config.toml
n_layer = 9
d_model = 640
n_head = 5
n_kv_head = 5
head_dim = 128
d_mlp = 1728
vocab_size = 32768
activation = "swiglu"
norm = "rmsnorm"
norm_place = "pre"
norm_eps = 1e-05
positions = "rope"
rope_base = 1000000.0
rope_fraction = 1.0
qk_norm = true
attn_scale = 0.102
bias = "none"
tie_embeddings = false
parallel_block = false
init = "trunc"
init_std_qkv = 0.0227
init_std_o = 0.0227
init_std_up = 0.0227
init_std_down = 0.0
optimizer = "soap_variant"
lr = 0.00544
beta1 = 0.95
beta2 = 0.98
weight_decay = 0.064
lr_head = 0.00534
grad_clip = 1.0
warmup_steps = 49
schedule = "wsd"
decay_fraction = 0.721
decay_shape = "sqrt"
final_lr_fraction = 0.05
batch_tokens = 131072
seq_len = 512
doc_mask = false
z_loss = 1e-05
train_tokens = 524600000
steps = 4003
dataset = "wikipedia_en"
Each number is 128 + 24 x the weight over the matrix's rms, rounded and kept within 0 to 255. Layers, rows and columns count from 0. Numbers have three digits each.

# down: layer 5 MLP down (transposed), 1728x640, rms 0.171, rows 1513-1579, columns 256-319
# gate: layer 5 MLP gate, 1728x640, rms 0.166, rows 1514-1580, columns 256-319
# up: layer 5 MLP up, 1728x640, rms 0.175, rows 1514-1579, columns 256-319
down1513:099130113102125127146167115102147089154128135150142134162119117128145133167133255136122116158119092145159113110152126150149131149138113070151141161115146114119161136129144132145152133145134107
gate1514:105129091090116117108159121131118142116113127079108137116115108125101149100105115087125118133149125156128109126160162093132150133140084116122141119147078090150159144160158139087182093109095139
up1514:155111187156092137156121138142118086158103133145127101112143115141178110093120141086122127164129083149124091114124143141149135118158115110111132138123118084092140113136101113118107117089131155
down1514:109115105125129138154112112152116157175117103134150106096148134116159116103098248115143113111103125135150161146099142159134116096118111113123098163126119109122132137137167166126141133083175098
gate1515:105179120116108086103120151098078117184165152141189092122101145110109102121125131129139105078092115140137120161096131115135123153125125130144147120104125143131114141142129127127186126139142124
up1515:146143133111153126147134186081126153164139114091152110119112117118115118119096097093103073120139128119183105142144129149143111108107149125118136090113151112120130136138175125119165129170140130
down1515:126164126144073112128116161164100097117129121083119123093164145135091125153165171065124136139137122123104138114132140128152123101104119167152117181128116112109120146101142157161078094094128114
gate1516:147121160167101120120133116108121125103148115088132076147121123121087099155136128099115158140111126139097122143137104129095117134125085133196122178132108096168138121147127131153101107157127125
up1516:120133155115105139198149105100093130137113131118161112129134145085158134098145098104127128135135158123140123129135136133163077123098115164159091104121113135099197091093112116126162142107131136
down1516:095110145073112138151130131088186157118140102144114137071153113122135128174141136123125128102150119112146147133110107178118171141152127115131143102101107157108142099112109120145151119080112135
gate1517:105144152119158129111139117151097152126099164121129127124134073100047113173103099129101119127146115117144166080154092117129108104100141142111147143153152159099130138134122099138136098096096140
up1517:136178139089140145096111144134157130164120155123134094094138119120148114127140137110117159126127156154148149116082123132108094148091091137104124103134135142109125210134130101072130174092140112
down1517:151164127091096126077133114125106164132106122193152093134105090131098148063132091104143116087097168118147121128102153112194146113113096150147080141044124126104145170123142105175176148121137117
gate1518:160142148142121079113138127148118102140119083083096147107126143135127129101178171138079127100148125157122124174136114137157110149177151089096111160149103152176150133150126134157133148138092169
up1518:124111104113150120152118147120140159130160168132151117106135115115140116152092117136133145193103117136161090123133138097136127110120111159139112129111163113137150106145160084098139120098135144
down1518:130114132096092123107146122147131171133114117111130130131126136128108135154111105122150137143054112113098132172105151132087130150178108159082125179151151106114079153126095103127052134145105105
gate1519:096107140144115105161132107122165144116163099102123127116112118116149141121113162119164139134138136132111187095103146138121163109124139117127118132149120118092084169162146152108126158095121139
up1519:156119123150122121143141143100097150117124136126128088114129175102123088125111077176132112120093073107158127154111122132125102148112135152127100119108098099129176106099115163070162161124127110
down1519:112158109148110117105117105112117088127071137114103142127099144136142150103113185170122098094081163112152118157162080100128104109137125142119111131159118135169154159102125093088103147146150112
gate1520:119140132130135095119163152145151115131149150125142128182136114084129118101105103156173163122120102122147115123121117131143148101124105109115128140123140120142124098121126155159162094107113092
up1520:115112161101113100070117147139122103118124118142112141174140147130144186155129143130162144121119105119137184167128126129108093105126144136127131129114132126142151105080100078122137177144105099
down1520:126142145148145095155126130175159088127108120132130126118114094092126086062132131130129138119081175138119091133105085117138094129116129153098105155156134128164134130121137102165176154143131110
gate1521:119126183110117134164124104115171153137128153145198126133167097105129112136106128133122129106139126126078151150133118152120122119156104124114134126154137125120112160130126127135168095155138149
up1521:141104142105151126124087120152150110114077136115150114178146093099133100151113115135145146124143132092124183162132124119141120104132153110132118132130084116134151161137093127153110127123113131
down1521:131129110148139101132120146160121119146157116118115136114092125126147153127125090087106134166161160128139126157117110117139125095098147135092111122116111154127128119132131131113130147136178169
gate1522:128112115117111175106113128095122126149147141141128146111165081132131162141159141141146125122082141182126150131140136140127133132121136154128120154138130131133158127104122184138091099150186104
up1522:162150178125119115104144060126122110170085153129095149137126102122142134097109114162162124127118101125148125081109091096122106155136131108106142142164126076128115156134138090114158163168130138
down1522:106127121175133142073107103112112116125075121127116094133165088128132122120095176145137113124123128151138176085099148128107089115165169130118111121100155106075126137071172125109129168110093103
gate1523:141126118065112153152100113144144119144153116126124115170139161182138136126134144149150120152151174176160077135122117169124139163151117111154121153188170150115144106127166188166158118059142135
up1523:116134131138136122093116134147143141121123137187124134117133131082096136143137135112142136148135074101092129156151118126115114116149136128157109160127142194124115116146134149125098144122155150
down1523:112120129125126135071125169115111121110113150059121140112131100095136149139158133133133111120115113155141118093148126136130115084140107128131148106158134145110116075110080126113115157132099165
gate1524:114156065123157138130146114135143114118129119119158112092156160165143113157139082135165114117174149139123117157130140128107160086135100104139125193155109162115099144154139168175129080160149149
up1524:131106097152173153147076119128097101110126151149092147074077080187133149108148126119131125104085138108083091150123128092144095146141149130138098148131126146134109126111138105129139127099167146
down1524:139120132080126164123138186148130153145144127134098131083133146160110113082122087100095107108112151149137115123131127182162122140136117119172089151139089154166108184074151108100162119162167133
gate1525:133168121125133125105189107108103147156150111115143125104107115158111135108156070146146117161127166115133105121148144152116120136150095106157124138163138098143125123135101134150122121139127165
up1525:144149122109158104106137095102080123111139118152151120122112120156136139108139081144101119111156171156155127111131106142131104119138077126110140120111144115163125138104121112145119140138144150
down1525:114113127110092133129131183129076142121157123100132159145121125138115135131140208137118173145114161156081132153130144119114103125121168138082119141141123180106100155121144184112144133137137112
gate1526:117060170147128133090117121150121138111109173105120111131082149127092065117147126119113107111108155101133076143099137098115116135159110152159099092166133123160080134105129122161121124112153159
up1526:104145091131083113070108115091162106168163146166068173146160155162130096116119105103082139117151143122132105123133150095126106109099091130116152160098143156112165148105124119135130136120092176
down1526:106127162127173124144106124128117125145105117135084131144153097104143155135140157142127138132141117136199102123138112124157136141141152108085112130133100128154144143147092157124138137100142147
gate1527:125141121089132101144116129112122150121128135132115118158143104129139138168137128124165141101094149149070144113085124143164114115120142120108144144124123123141132147114089104101153146078085117
up1527:160103145176099164133138140153126106086117155137186122123145126108166155155107126143125090114087143074143140132100105112150129165150096138145150113117150112124089106127113146094145139086166148
down1527:114137131164144129147090109154099115126104159103131139087125153127153131113137133102140127105141125107154149123114143123150151140156133148102155085118117131166135127116143115109159106099144127
gate1528:188106136130121100129145109146100104121154099104157114078102098109138110175149162124132106120117136170089139131079071088129141150118124130144121095094144148094144136131139125103121134136097115
up1528:110136171119113143122128132146136117148134131120121109102074143146123154131137149091109102170111106101133143191143118139144129129113180098097171135096087141114139117093165165099174129139124121
down1528:112097095125114098147163058148175127092110139142106099146189119152101112048153122077099153122124094150103115099122117164139122148139163097157113097129152162156149116139103137168157094140128089
gate1529:185111139185128142139127112131138136178139130163131126092117074121143118104164118156107177167153154138162096130093110118155132159123124132147155117153121157097151174139138148134092123104107140
up1529:140079134146149098120109148139132150125160093155121121109080093131150162181111140139130134156085123111137127153141150123100096150141166108089070151156140127127088132117094158113121135149154124
down1529:166131113136144130152143188130108114124120100134117156077167120133141142068106189133122151098156147128126108114182137100104126111136096115094120140115123110144114143049082145138119137153155127
gate1530:154145125133142090128115073155159135114065094138147132120110117109122133137121142116105120130111135115152137143133107087095115127138114145103117109146112121151164124125149088144118136110098121
up1530:163116146138114170186079118137138132109135118155138100139123144138101170140177089112146160139154158107149107112139139184112149148117153147098099127139157106158139112136128151127158127130150122
down1530:152126181131109176154130109163072113116077106124091087097129103107107093133129101078134119159182114131093131091121106139129070106115161081137138165110116108162163109128121093144144082145100138
gate1531:103095115115093102147090128126128186116117103105084119163090177093139137130118136146136151109126108102124118100114160130131151062109128106185149108121103120122113113123131124154146104136126107
up1531:133093129135136115108144123135131134102122138116112110149139148130123103123197152138138124126167102089125118144111137129122135099135112132095085125111119101133120169136113142140135122145155086
down1531:085097132128083140171143151107104143130137133132075112142119150122130095073116117129168173119142081083133105094133110122157165107106168141176142083126182118113141118082122116085112118135112114
gate1532:138116132112104109129138133122127140150127125148131084128108135136109129139163136144135133099118150155103126167132133161148128113136166148081157124132112125149120133129148142140079057146155147
up1532:159176116107163144116146133121127169131089116142140110112123160168133148123122110128132143145115140158082101105093128163171134128096147151122135152181094142141127159160091141108163115154130167
down1532:112138148129108138126101115168161102143112140087159087108135126158141133071118236136158118157161105144111137114090096160119098163119136153106131135123149117117120137151157115127136081134109141
gate1533:145152154102135073124102140124134121141081075154156152111112076113086099117127109137118131154086112148105143143144093106133104130116121109102085137097156143136101132121086115107097140151151145
up1533:106122093121158156104161100107126135125175097086135095103096151114126182170171135139112107135122152133115138135119126146133096143153090161170128119166139134103122092137091139140138105099131164
down1533:149143081102120114144134167153132124147122149110125131149147147148124117165132020102158067149174124098081114148154112113147149086161136139138140101165097172139133151130127125103120090114151117
gate1534:133070116153105110114139137152124127110154138135090137114083170154120105159122127114107133163111128087102150097119140143123134109125100160137085119124133139168138118103140158109159157166121130
up1534:108135141117140128135115115121137177154141059123145082076121153152096132133112165093104097135141116136138145183116127100162144164098111165139109179145134138136143133122124127146159122126133126
down1534:136076113122106133111086112124157164103127140129153097148112124072145105109121131126123168153177113121110110149084117139118151158129131138144182162128135150132124113135134122125097135138157109
gate1535:108115081135100107126106100099127139090140091111123164151140109110140141167127118113118132118110143130138106111140143128095119112135085183087131113119169168112162142147178165168099130118125105
up1535:121130149095129121113110141092109174087104118147158169187098112126156121149125118096124136124105132106135158109179141121117145133143072148138133132167129189132117168142175120157135139096150145
down1535:154100101131114115155147123119103130135104136127108099092107151124103141131112212126137100075255118149150126104134167140142122122152153119123101132134119083110103139134113117145093120106112145
gate1536:123158160112148116130163135123152131119126163175119130154102112118103127135147130104178111079107093166152111131079101156104125140134139122154129118095144118115139113114099131200107095147117122
up1536:076118079085128136106130145121130096163147103164115155081114129144106136107149115130140108134173152137127148148093114131126112116104146124163165143136119110081103136074089168165126141134116110
down1536:074117128143115157166181115115130111125117152171091117126109120155130094074155188086136158126127137134144086124177128156113162133108149136124155126152090147130137149126115121130155130123139140
gate1537:113111137125123135137137129157126166129077140139116158109133126131162109101133114128110101116133146108158166098128119136125131138099151170114152137137118105134134097190121100118144102133155082
up1537:114126155109110175136100137107131125126137152145159120165138104130104127152115100090122138120138114096100165115104094144119115109097085133118133121164134122132144131146141116116129138098130147
down1537:133091121111195092097110090086104076159113108159116122136111108131142128115102129129179096158133118115110125142113106100121101135111119143128143134106114096177156139145122095121136131106099100
gate1538:091126138085147122107135120123181157132111146130153130106153122154190147211133078140123120126125127122112120131141121129146093176122092118115132116119160099113149145117131120126134168151104098
up1538:092120176093181115127131121122185113145155127135148126151145138169147119155129089143111111147133088127096125116142122137100125121108117109093125109126150119092153141141121136121127170165105099
down1538:139148138118105113153149131149114102094151166088154102092143135148130126172111118123099103144255116110158118095161110122177122120185151159154123115118086073131087120108130090083115094083137125
gate1539:115171149108075126102168182194163138122121122126151105163095124147120124170116120141121118074093165177096116137103147147114122158097203102117101156135113106105126159135087127147158192111115129
up1539:140121093132123100135171147114170113132113153124135143151145138136114143111153122156153134126137062130129103133126171096144075132165169160124138114158147077119145155150138121120129116212126118
down1539:120118101168161117145131104129126107148150082087135123111125166135148145181109161144066112129173080125128098096085140126157131145135145127152167080137182137148129170135126116106117118140126098
gate1540:117113164138135136109132104106141159165152127175134131103111135142104138102097145160115088151153153153078102103137150121100121156113098161123113152084082149128108141122108104172113143088115068
up1540:173155131126151141135150158142135150128140103120153159146123126166176149141123095137117116122099115120110144154141142160066144139121121145076060134124123131149113107097170131154099140122147129
down1540:147140139099097135097165115134129112149126125149111155106103114160109141107131108151143101116128170144151108131134113129149113162083117127133125128132151167141132119123113115128136079119125133
gate1541:116115119104126057163130121135119145132127137127145146142110147098132093106126170117102191157110135164168134153104133116162102102173116118127177115120100111136160126121164125117152125126113086
up1541:149092130112101139128153108097084171134148149092137139166125131121101113165162134108080131137131164128121102150132135129103092100119138137138164113125119152101116070107092147111129156118161103
down1541:134145120126087121118105116122111103100148088134143147136114124125087101198156204146120136134077087131136107138158124128125114145096137150140062073142126180107090153093141104114080178124120099
gate1542:142119077141139128116127144146143135083108158163134117112129115127152131120080133156120134173137153135135100172098129156125133151111194144131090092112162109095113171138157118138121166149165149
up1542:158147097154115132108142146084107064193144102122167110151126117096122149099111120135114123132121145114104147132167090099147131112173085150139114101083155105147150078101138112132105121135080118
down1542:093152138098122113131116159122121125108140121088144125138116100109113159141095122111101175156106196152139148129167112088156166109107127140140180117121120095152144086109132137055107141150095103
gate1543:124074165119166116083116132118149138097114156096106133152134139146135141123128103136113143128113129167098171137112097142106129161085084131183097119126126175125084104146130129067126153111124153
up1543:119138125114154137103146136115123130095127120132135090133150147130119141102164146123101127135122121155087139108161140121104143170149132138146105126143081134149059146135117135120114165130141171
down1543:146109117137131152108125135155135103099153097133124139116118151167107100032122242151099170115173134137094133131135082142119118133166100117141096129087134175125114165132093137171123106092130177
gate1544:090069147130139106123091140125104122141122124137146134135082151114149128181154174158150162124127155132099111157117143153108096125135097142129108156175143172092161160115115133140157127126157143
up1544:109128092104128155109153107130136121125124130137129132166145143131123112117184124160146178146146049136104166128099149096134106104119100143122136121120103161118110122087123162134156143151122117
down1544:137120124120155095116115137096138133181166133147144117117114149116106132121140119126149129112167133136124118155118104094137100103140095127150139138136094146151129127104084083130155096110131145
gate1545:132146104183099160153127141120123089159095118142131105099096122121119125127130142140127117135118101168125154145167173096120087180120098142105164113147142144147108114140131125136156126125142112
up1545:087106092127185153131122091127128127103135125108132099113102144143162137154144092130071110119118146149121072079106136142097110126121119161155122106165081132130084123117131163162177144150093137
down1545:153130088105111085103102099121134093092138123105130138106163162127124146051183066092123157124175161159127124158126142124100140097141134138130147126173115109119098144130103142119145124141128131
gate1546:136136101153132155088113101141110126126129162133088094123180154134131126121126115110111162151138122137122110151135122119118113122138114121106175155144151107149113122113130149161124144136150113
up1546:123120121123150103121123151124091149141103148153140091123156139142134110133146086124092141087143068094086142152128121141123110103093139111096126122159126151129141125135085127167122182145144130
down1546:145120149124122159158105121145124108073126121143112118112117123128130131118126151112155141138113118119120096137124137129160152116150115157147086095124096119107133192139124109125088135112124145
gate1547:153123145098119096141124147119102122157137133091083113136111107149108107143136087128078141131141151170128139130118102123157112136113145116136143077111113116155122154119159154125136130124148104
up1547:147124124091111120105122137121158120147153166140115142128126129127131127122094143124136161120141134163137120131100161138131138135138133102101118191118112130134145120148136106143097118129100127
down1547:114103165129077162074162138087100155126108119136136172120125127131116153097143179161092117149158121120100118110144084101108140143134119113159163143112148111140105129131148157179126120108116104
gate1548:106135144139116134102127124110144127118106140158109097101106162174164075114124126144124123152106147145234091144141088147168085158132146133149129163100083125165132162124134130126102083169142136
up1548:133121103154118118113110134152095118155080167102131168103117099088111102146107122137100173163130113107094142155113159144123156129137130118127126131090124105126120129129137126133117119119106119
down1548:137143138112108110147130117133116105163156123120131153176132138105141113141134118134139151162151104123086140144119169145137145093137124143115109127161116105116138149149095126105127115153138127
gate1549:110135110100120147104141108107093114112135134116120121103150115130143125171146085146112126130168113109141128151103158112108131087140135083167110142109148153155150116150101152124144135115162107
up1549:140124162120125120088127106132136103142128085141133169126105125105137143144081104171162110118116087146125157099155124121084119160160125167131139104125148116112121082155085110144119132076110132
down1549:166115138142150125172130103132116123082119075109161175137136124098128140082121122115144129162143158179112155113149084155104128139148143157142138094154092129108092148131137062126167105100173097
gate1550:101108103146153137142118089173087112126137106142110140175159122139115150162153115128107074104156124166118140125123120142120162153122073122144098097158170123130154118144099112114130106123175122
up1550:089135116166077174075139133110147122081116142114141114148123146128143158128123173169123159122117131120131075127180192099081129136115141145131099130148122135133112135140133124166147132150117156
down1550:135116129161138133165145084130146113153146128158132140142109136143137143133127114132134113137162166147129101137088110141164079159100148128085138152141119123178125091154157130128122142103111132
gate1551:128140105075130105124087119142116109080116157116100147129097165123110136161137102098153138130130145160149157102102105137117091146142111101123092135121090152116151165084119121127089102147124106
up1551:119172105106122133109222120117111152135109121153138136129169133168153102135130106155162108083130120110159121152113121152191107169160131142084126142122151136160127076138130135121127113191077132
down1551:147123156127119149105165111171121107094110128142134134084162154095135123193146140137126084106125125128157150076112126181170149107132115088145153152115141124183159115115126145172157154124118119
gate1552:125148116162118156124099097105135089131096124095162108133119111107138117112082120109142190129169120113097153101195113158156102111090127124098086154139146109114137121144120160150135114115111160
up1552:126096156113128121130151094117142111126118079182104160118118170147102168135123133136084129156117166158129099128092097142115123107107103153094124158133076129142098114118130135151124133140099121
down1552:194127168155128129151115137100116126132119135115139157092118142165120139107123126147109149118131117098121177148144125125145145133182149098147130195130073136134101099129147156138133141125126126
gate1553:111145127142135103113102123215171141120116145147130082163114111097122134163153113154097165153097123092142098093156126122130152180130098105127134131167132138153139161128099137141143117143129159
up1553:104148159094145125052144103139145145116219130126143120127162117129151161089107108141132142138123130100103112148109110146138137149090156158156170149113086140107132109148106152109090140058147128
down1553:132164177135138123108138106118100119150122117125138126165145106152110173109082141132156125116138121089162130128122145147142104127157137189122171131163116148100098126120088181119163159120086169
gate1554:134130105182143110111077137143177084144123098107134104107159130127145138149131098118093156174106124141153113166129091155116148107109064123128114117103174183154137129124127148129139125073120133
up1554:130143078128100161131069117149083107113105129095093102120148100136110072131144124098074149140115126150143101108133125129147126096164125092158116147126121150137106143077126097132089155143153157
down1554:124116101095158133131122105093137153178090144142099170155110096141174132110116147133115135138070148157147173157152170151133114121141086118088101168131088141136136117165122149156117140108112138
gate1555:147121101123137120126073115142127193164123119136087121159139154118151100137155132102105142124146095124130106136120163145126135138096091092106130114112127157159163159132137185100133164104102140
up1555:154119091102135125138143112160173118132139121155155119119142120130132161119118112134122127169112103086083121116126073133074161120106135091157137152181145117068131102128088126111124143137164152
down1555:095135105142166089116135118146135170150190123129101158084149123103133139116134156119148164066148107107109127089186140138174105149139125152139124141189158167142132135123176161151124111138112128
gate1556:163160092149102149124123071135127109137071113055095124112147152077178096085115142127097154100123124136178131110115119113097164162110108126099109105158163121148166143086150107113121136159125096
up1556:133185104158089145134152110148117114138136158105129121114066140137100104119139175105102177148115165116124109134125122128105131124115141154131101108134110159133114143140137161150146167106151139
down1556:159129132171126075127095098151143068117159150137114117098131144129114143003085031088132130094135120161140109103129090144177125113114151103155118164153145142126127192158123115125124099140143167
gate1557:159109119125135102102123141121132130132079120076151133146124135131122132124129129129096124089144124135092090136131134114119107137143145135082135077108156144138123167132132161116112100129119140
up1557:115123119137140122106154137170125145138128132150132106129126148112127126085113136119102113115121081137135117089103130096132098120142101177126101111099097143164116136164117131046115095099104118
down1557:142125149146089084140159180128168137145127138128154143107147190105137121119134132118118091173168081106105122127119179154125100152133119084115140147140099141086111112152171097095105100128128149
gate1558:125110136102125145110090161129153134114139090107110108131126128125130095138080096106099133138103085163135100118102114147103137091138151176106095091080116145171145105140151109147135142109156147
up1558:166123146131120148113122097116136104142163142094127155134184143123118142081127168151168115090131148108119146122103087135155135091109146111177180131167104109108118146119149125117131141115108130
down1558:118150155130111131099146096157131147118123153138085164153105161149106111071099157118097126108072161157124136133135139147108114137103145153130113144102123144109148078096142135105171120142122122
gate1559:118076076131117092163152167084160164109166113152119087110079114147154139134181132153161159138111080130172133120153135145156109114096185098100106117168124152134120145081141112132137128077111156
up1559:149168150143127121121145133120167100117093086118157168128132135104034186120039108084121152136093147141096185134133089150167153143153142117149125123133132116124156124161091087185150133123116122
down1559:127156096108137140144141168120123134131128130137155096115158172110098118123120171116172160142126140157133143148138174103152141141082133131109118103103133135110133184127136093110098140138140103
gate1560:142096086150123138103150085121141179168123072111126197127065137127109098157145161133157121140100078137137107097117164148100130156135125149162140062103132077062149140130131141106170130145092092
up1560:142152172133148118171129111120112146151126127124124134136132139155105101128154134130117103180129101103181119113130144104155118141108077080156180111114113100111155135122113135095149114138100118
down1560:107162107153112136095113138134126170079116109070107103136132111159149167086125160095103138089190117122104113163134089149145118144127117052161147085132145076134104154105131117076133124140137123
gate1561:110114107119099132132152142141130129100166122145113117114173118128102126168130093160094076128114097109105140126132145130155102125127103123167153131136140151088137129113137119101143112149135154
up1561:111124106113119122101101157168112153110132144132141140076134118131104132152116134110113140105131167174166105160156107115134122114098140083138121088122110168116143111133134099141128115197150095
down1561:115108134133137114126148104110089159107141163131119109178089140121118195201142105134166166157127105128137131121121112153122120146137174134142116128084138060137113117119102158132119145135138108
gate1562:107143121098129104131124159096141124111149143130108143129109077111113136124136157123138145145112131160114111140139137119143174128149121102102121159140109120111111083133145106095106129163096142
up1562:117115115122144118129151115098103131131105148139163179162135123122135153150127098144163100114104103138159140141113141118185080112048151106097122133146131106122135173167121109139131086096085106
down1562:129142088129098179084158141151157136134201147127135130154143152107146077136149194164116101135172101112151139095073150121145096107134137162114156143141187080153152141095139145121133143123124129
gate1563:137143107100118106163113126126172104125153064122117177142113128092126094144113144150125142152126144111114090123119095116129136154142154136131135172098106109158131169097123099126131139156147147
up1563:094094138151126124117156151115120172172143145155112126120086124138100104116118118131188121095105142140126114128112129123128113089139153122139113131116161103128118114160119131154092070158171133
down1563:105120176109147114146134142154172150151156099096133126134138153133112147156121103138154115140182098114104121146157079135095138130103155148139123121092132104127117129121098103112110158129166104
gate1564:117191150139136159181151089122128107132112127145142135125089128100128138116158126121151114118099157131146164154142127132152077103179139073155135160149102135131077120147156149128130108131108123
up1564:144141096116128100147145089146131134146124170159134142146107142135146115124146138168087157167168150156119142162151139137148150110092110113166122122120146124129150100145148169130140114124110144
down1564:094110109153197155111132148133130147148105113132137160129132176131132149112116155145161154120138108110102170119116084145122112119126131114129131107077150154114155119144125156123128129141126148
gate1565:111114136103111116139160146125120136142163150169147144114161150147133137158069198108142149141127126120124132117132109118152151109135129121136147109130129128162115143108093162154148148124106145
up1565:098088124129155129134140103135108133135133122093148092102077128123138121113177115120148098137165100138135086144165137105140111163108146170146139130141139112133125131143120094129089104133114135
down1565:138169218133096121113143127140148116140066112171139097143129117094132124156119136138115157122164157128106127156114123128130130125131085122111131103104157130151120148126132127135129124133138099
gate1566:121115109165121140090112143129098166094118062112108120114083121145117102126134121167152134131110109064065129083074172145118151167130138156119135089124118138171160143071132135122111093161143102
up1566:090147120104108150166114110146154173094103108092140144102162111116100083100133103088111105113126147145135122151126093109108129112099135111133121146140154162121131122142120128106147125108149129
down1566:154137174118094133170119140112107151155140119152121110117163143099159169132091119105126137122097102138145099135119147128121106108114092147157138130131179153108132128108154153109121108141146078
gate1567:114142127135117079111139104127110134141141101142124129154149114113120138144162170169124106122116099147136106132165137116122146154150136110155100123151093123104145141144146135154115178109164109
up1567:136129141136110097130138124144088153126118090131113119155151100144113120083133143171148120129134101139128132120164140123129145139152143098139140143129082146106126177127143131113100134106154095
down1567:126145123137127123154136154124158148170107100140124090154100148145175123203118255124102156103060127117106130154074117122130121147129162137091164156161159110138128167176113113132161124134120161
gate1568:098128129129151139091101161093091134118112126136135109120140134129142128106091138125094131142133156117133157135157102154071136138142119125086105139112168116169128149131177185085100134118160146
up1568:097148135131118138125107117088096133104157107158137153157132106128116134129093092137121116119144160143123103130108115126092152120143133168118108081144121101157112115108133169054128140102117116
down1568:167134111162121149084142130125118133119121108124140109162107120162123110167113171130148105108147146109167159171142164101105093112108129136131136116126120149105132167097121108099130128159136169
gate1569:169114136164113178114134147136144124150161119102107157165130077101081099146103124093137106151065098135122135127103112109135128150121110121111131122128138147128114183119140146110118124154097111
up1569:140141132157103115147115122157102135141117109123142140141152139103104101153156105156109143142111160127120121157119141129112145107158118128085146118094136153105131163150161122118102079138111126
down1569:138130106118145142097196105180169106163129127123134122150148114132085160101214099119105104123144137125174128090146135134153135134150109149154135178132139158160167095115182145109122063135124150
gate1570:133115109146139114160047118135135127139171095122124129112122133173113143139127106153109177150115121119128150127057104110177128121145126096109145108159112116145101119119099109149148120135163136
up1570:129136113127129094120101147114104104132083141155087150118100111106137150149096105135132118174146154120087124130140076101166120118144099111163126078105113150155121126156127114078116120135125141
down1570:089143120140113191164156110105151128109135119099108134128142145156103130141099162168169106147158155152129120115154133170115166142122089154147125138118133118141180097137112126125115108106145109
gate1571:175162136120099117127082068100132095100169077105139146125109123108117140126093149125162152157185143132079129128115131124108107077172107140111152064123125145143111094102106129135096083154119084
up1571:146151139139145115132175079138155172113119142147098106144134160117145057156145130116147107123172119146102094111179124107126119114114115116124136108089080150117115141124113069138100074130147104
down1571:122148153141120132102147163078088140120152118097120141141145148162152091164097116133120158156123129132157094125105135102112084149135131102142097117133168134137114135148106121126171111150114164
gate1572:144133126139124082154167135125130130159116102140163103107146132159152117130151177137122126148185152143131113119112131142111156143124124115142137133119144119115140097122151130134132133122132131
up1572:136124130150095075099128125121125171125086136139091112118131111084143120117109126099164148096128128120158108132111113108127183136157181094130100126105133106076142111148139156130128106158160141
down1572:159097134084150112103148122167118081149118089146106120098094126136148139107101061128119121113115178140123173136169164147127175140132108103122121139143130173128119114106149125153121143108152158
gate1573:145125146135117143126114169092181129099155119129188131166102117135117120136083128102099129118097143090131106138147117113134133057146134152136129138144121100130095126139104157192080147098138137
up1573:151151144124103094149195147123119126123106113105098131126139153088178137136153104131161092133110108133173159139123132144120174140128130135118113166158114123141150116109155132162141148097159095
down1573:170157140137135130150160183145117064145109126118080090101117139086120130192117092130109104138123112117133152131185099168107147113125153148129136140165130101113153110079155076170131180125113134
gate1574:140104115104125162108094109092135125130127164099073155134141114154122149160178113062125113120117143160119145115148073162133131143112127128148126119140143139153139137111123106117124158106176144
up1574:159144135136097136119102127102144123119147133140097142144145144143106153169147113114163138122062138148098127111135120165129136151158105078174140125153092124145143126159117104145131168128142149
down1574:122166134124169127098145127133082116139135121138125102105080126134129139135121112138149127056115139127125081137152162193152169129127107128178116139141104103107130133157091108147137111132125125
gate1575:130127144149119143132143128100122132152151104140106111109156141140133158141112146142185135159108122122150117120137150172124160156108149112121147086121106149136127129105142127162107132096149133
up1575:152133110133148100195124112125101110096116137189111086154111148146135151145143139139175124121120143151093152120130115126168096147133067148101107108129136147146120141100106125118115172114125128
down1575:128124161106100153109180099172154139165147162136102144105127189139148145090142180102139099117188135133137158130106128125125086110113117097115159164134133102141101079114112117185092145092130143
gate1576:102128109109140138137118146104126172116138134139121110137117124134102097124108120123139114121104114135120138176129139170132138091133120136130165140145122132139125104129117093162148110150138118
up1576:099150127117143175098108146153138116133091133115126158132101118107110169183145158106157124097149126122108087129081112136124129175146124193169092123135138102120125176167162145129114097094166098
down1576:127117104138129106118118120104097082153155173178111141153113089169129127083091112127101107116130151107172105095134168157096125149158121133123171117132163122109125093159128150115105113129122156
gate1577:152177123105130100141137105127121204179129131100078091171151139096094141143150069098109120171071124126138158112126185130157077179138118155130128141063128145103142154126134109150133177088194107
up1577:078135154065137132129128101147134120144131161111116157201175109149169103085075124109133175150134145187051075120114139138145111125104130136106127109104105161129119171169119104101115120118102168
down1577:153113122182137165119116157133130107125120108099134112092128121165153122172170153112152119114129109130133156153169075084154143092119106112144135134122123096130135112098079161123136124174140114
gate1578:078120124130158114158097113142105120147150124137074154091121128106130141107163120113110147110125159141112112115132134127140055162136120133135128141114160119132098123120133081106094146101097098
up1578:110150147131162155148108116153099138142128171125112129136139102098123153104115141148082143164116097108141128129123137145158093165136140146126134135104116152142127121123117170100119110126112147
down1578:134129135134117193166108117114133130126110137105137117112136133135062107129153178141086128127079111155145110122142124165163107121133144104129112179136161089137123132134143099124129111129111142
gate1579:134114137170108176111127120142154133120115103168134126129117074132097123098113099080141129115128096130123112161151161144111117134149163151147092133125144113116126141110114134110153128114151109
up1579:124126154159161086111091147092134160061094145147136140086134187134153138144136092155087128094134119103163120118135140080119129158142101128103128108116070126119113112100137101097124123129170122
down1579:147122109098129114142138128130136125071147200093125125133151081116136155168128101118102130108025108125180113098118124126146099146109101100166137107147120149151109113115158139153132109096161123
gate1580:129145070116144114149102099111095177117075213179091109109143132111150139104110155152118140103159084130095142140148096119145126101105142148139116147151139125111138117133149140141152147186136156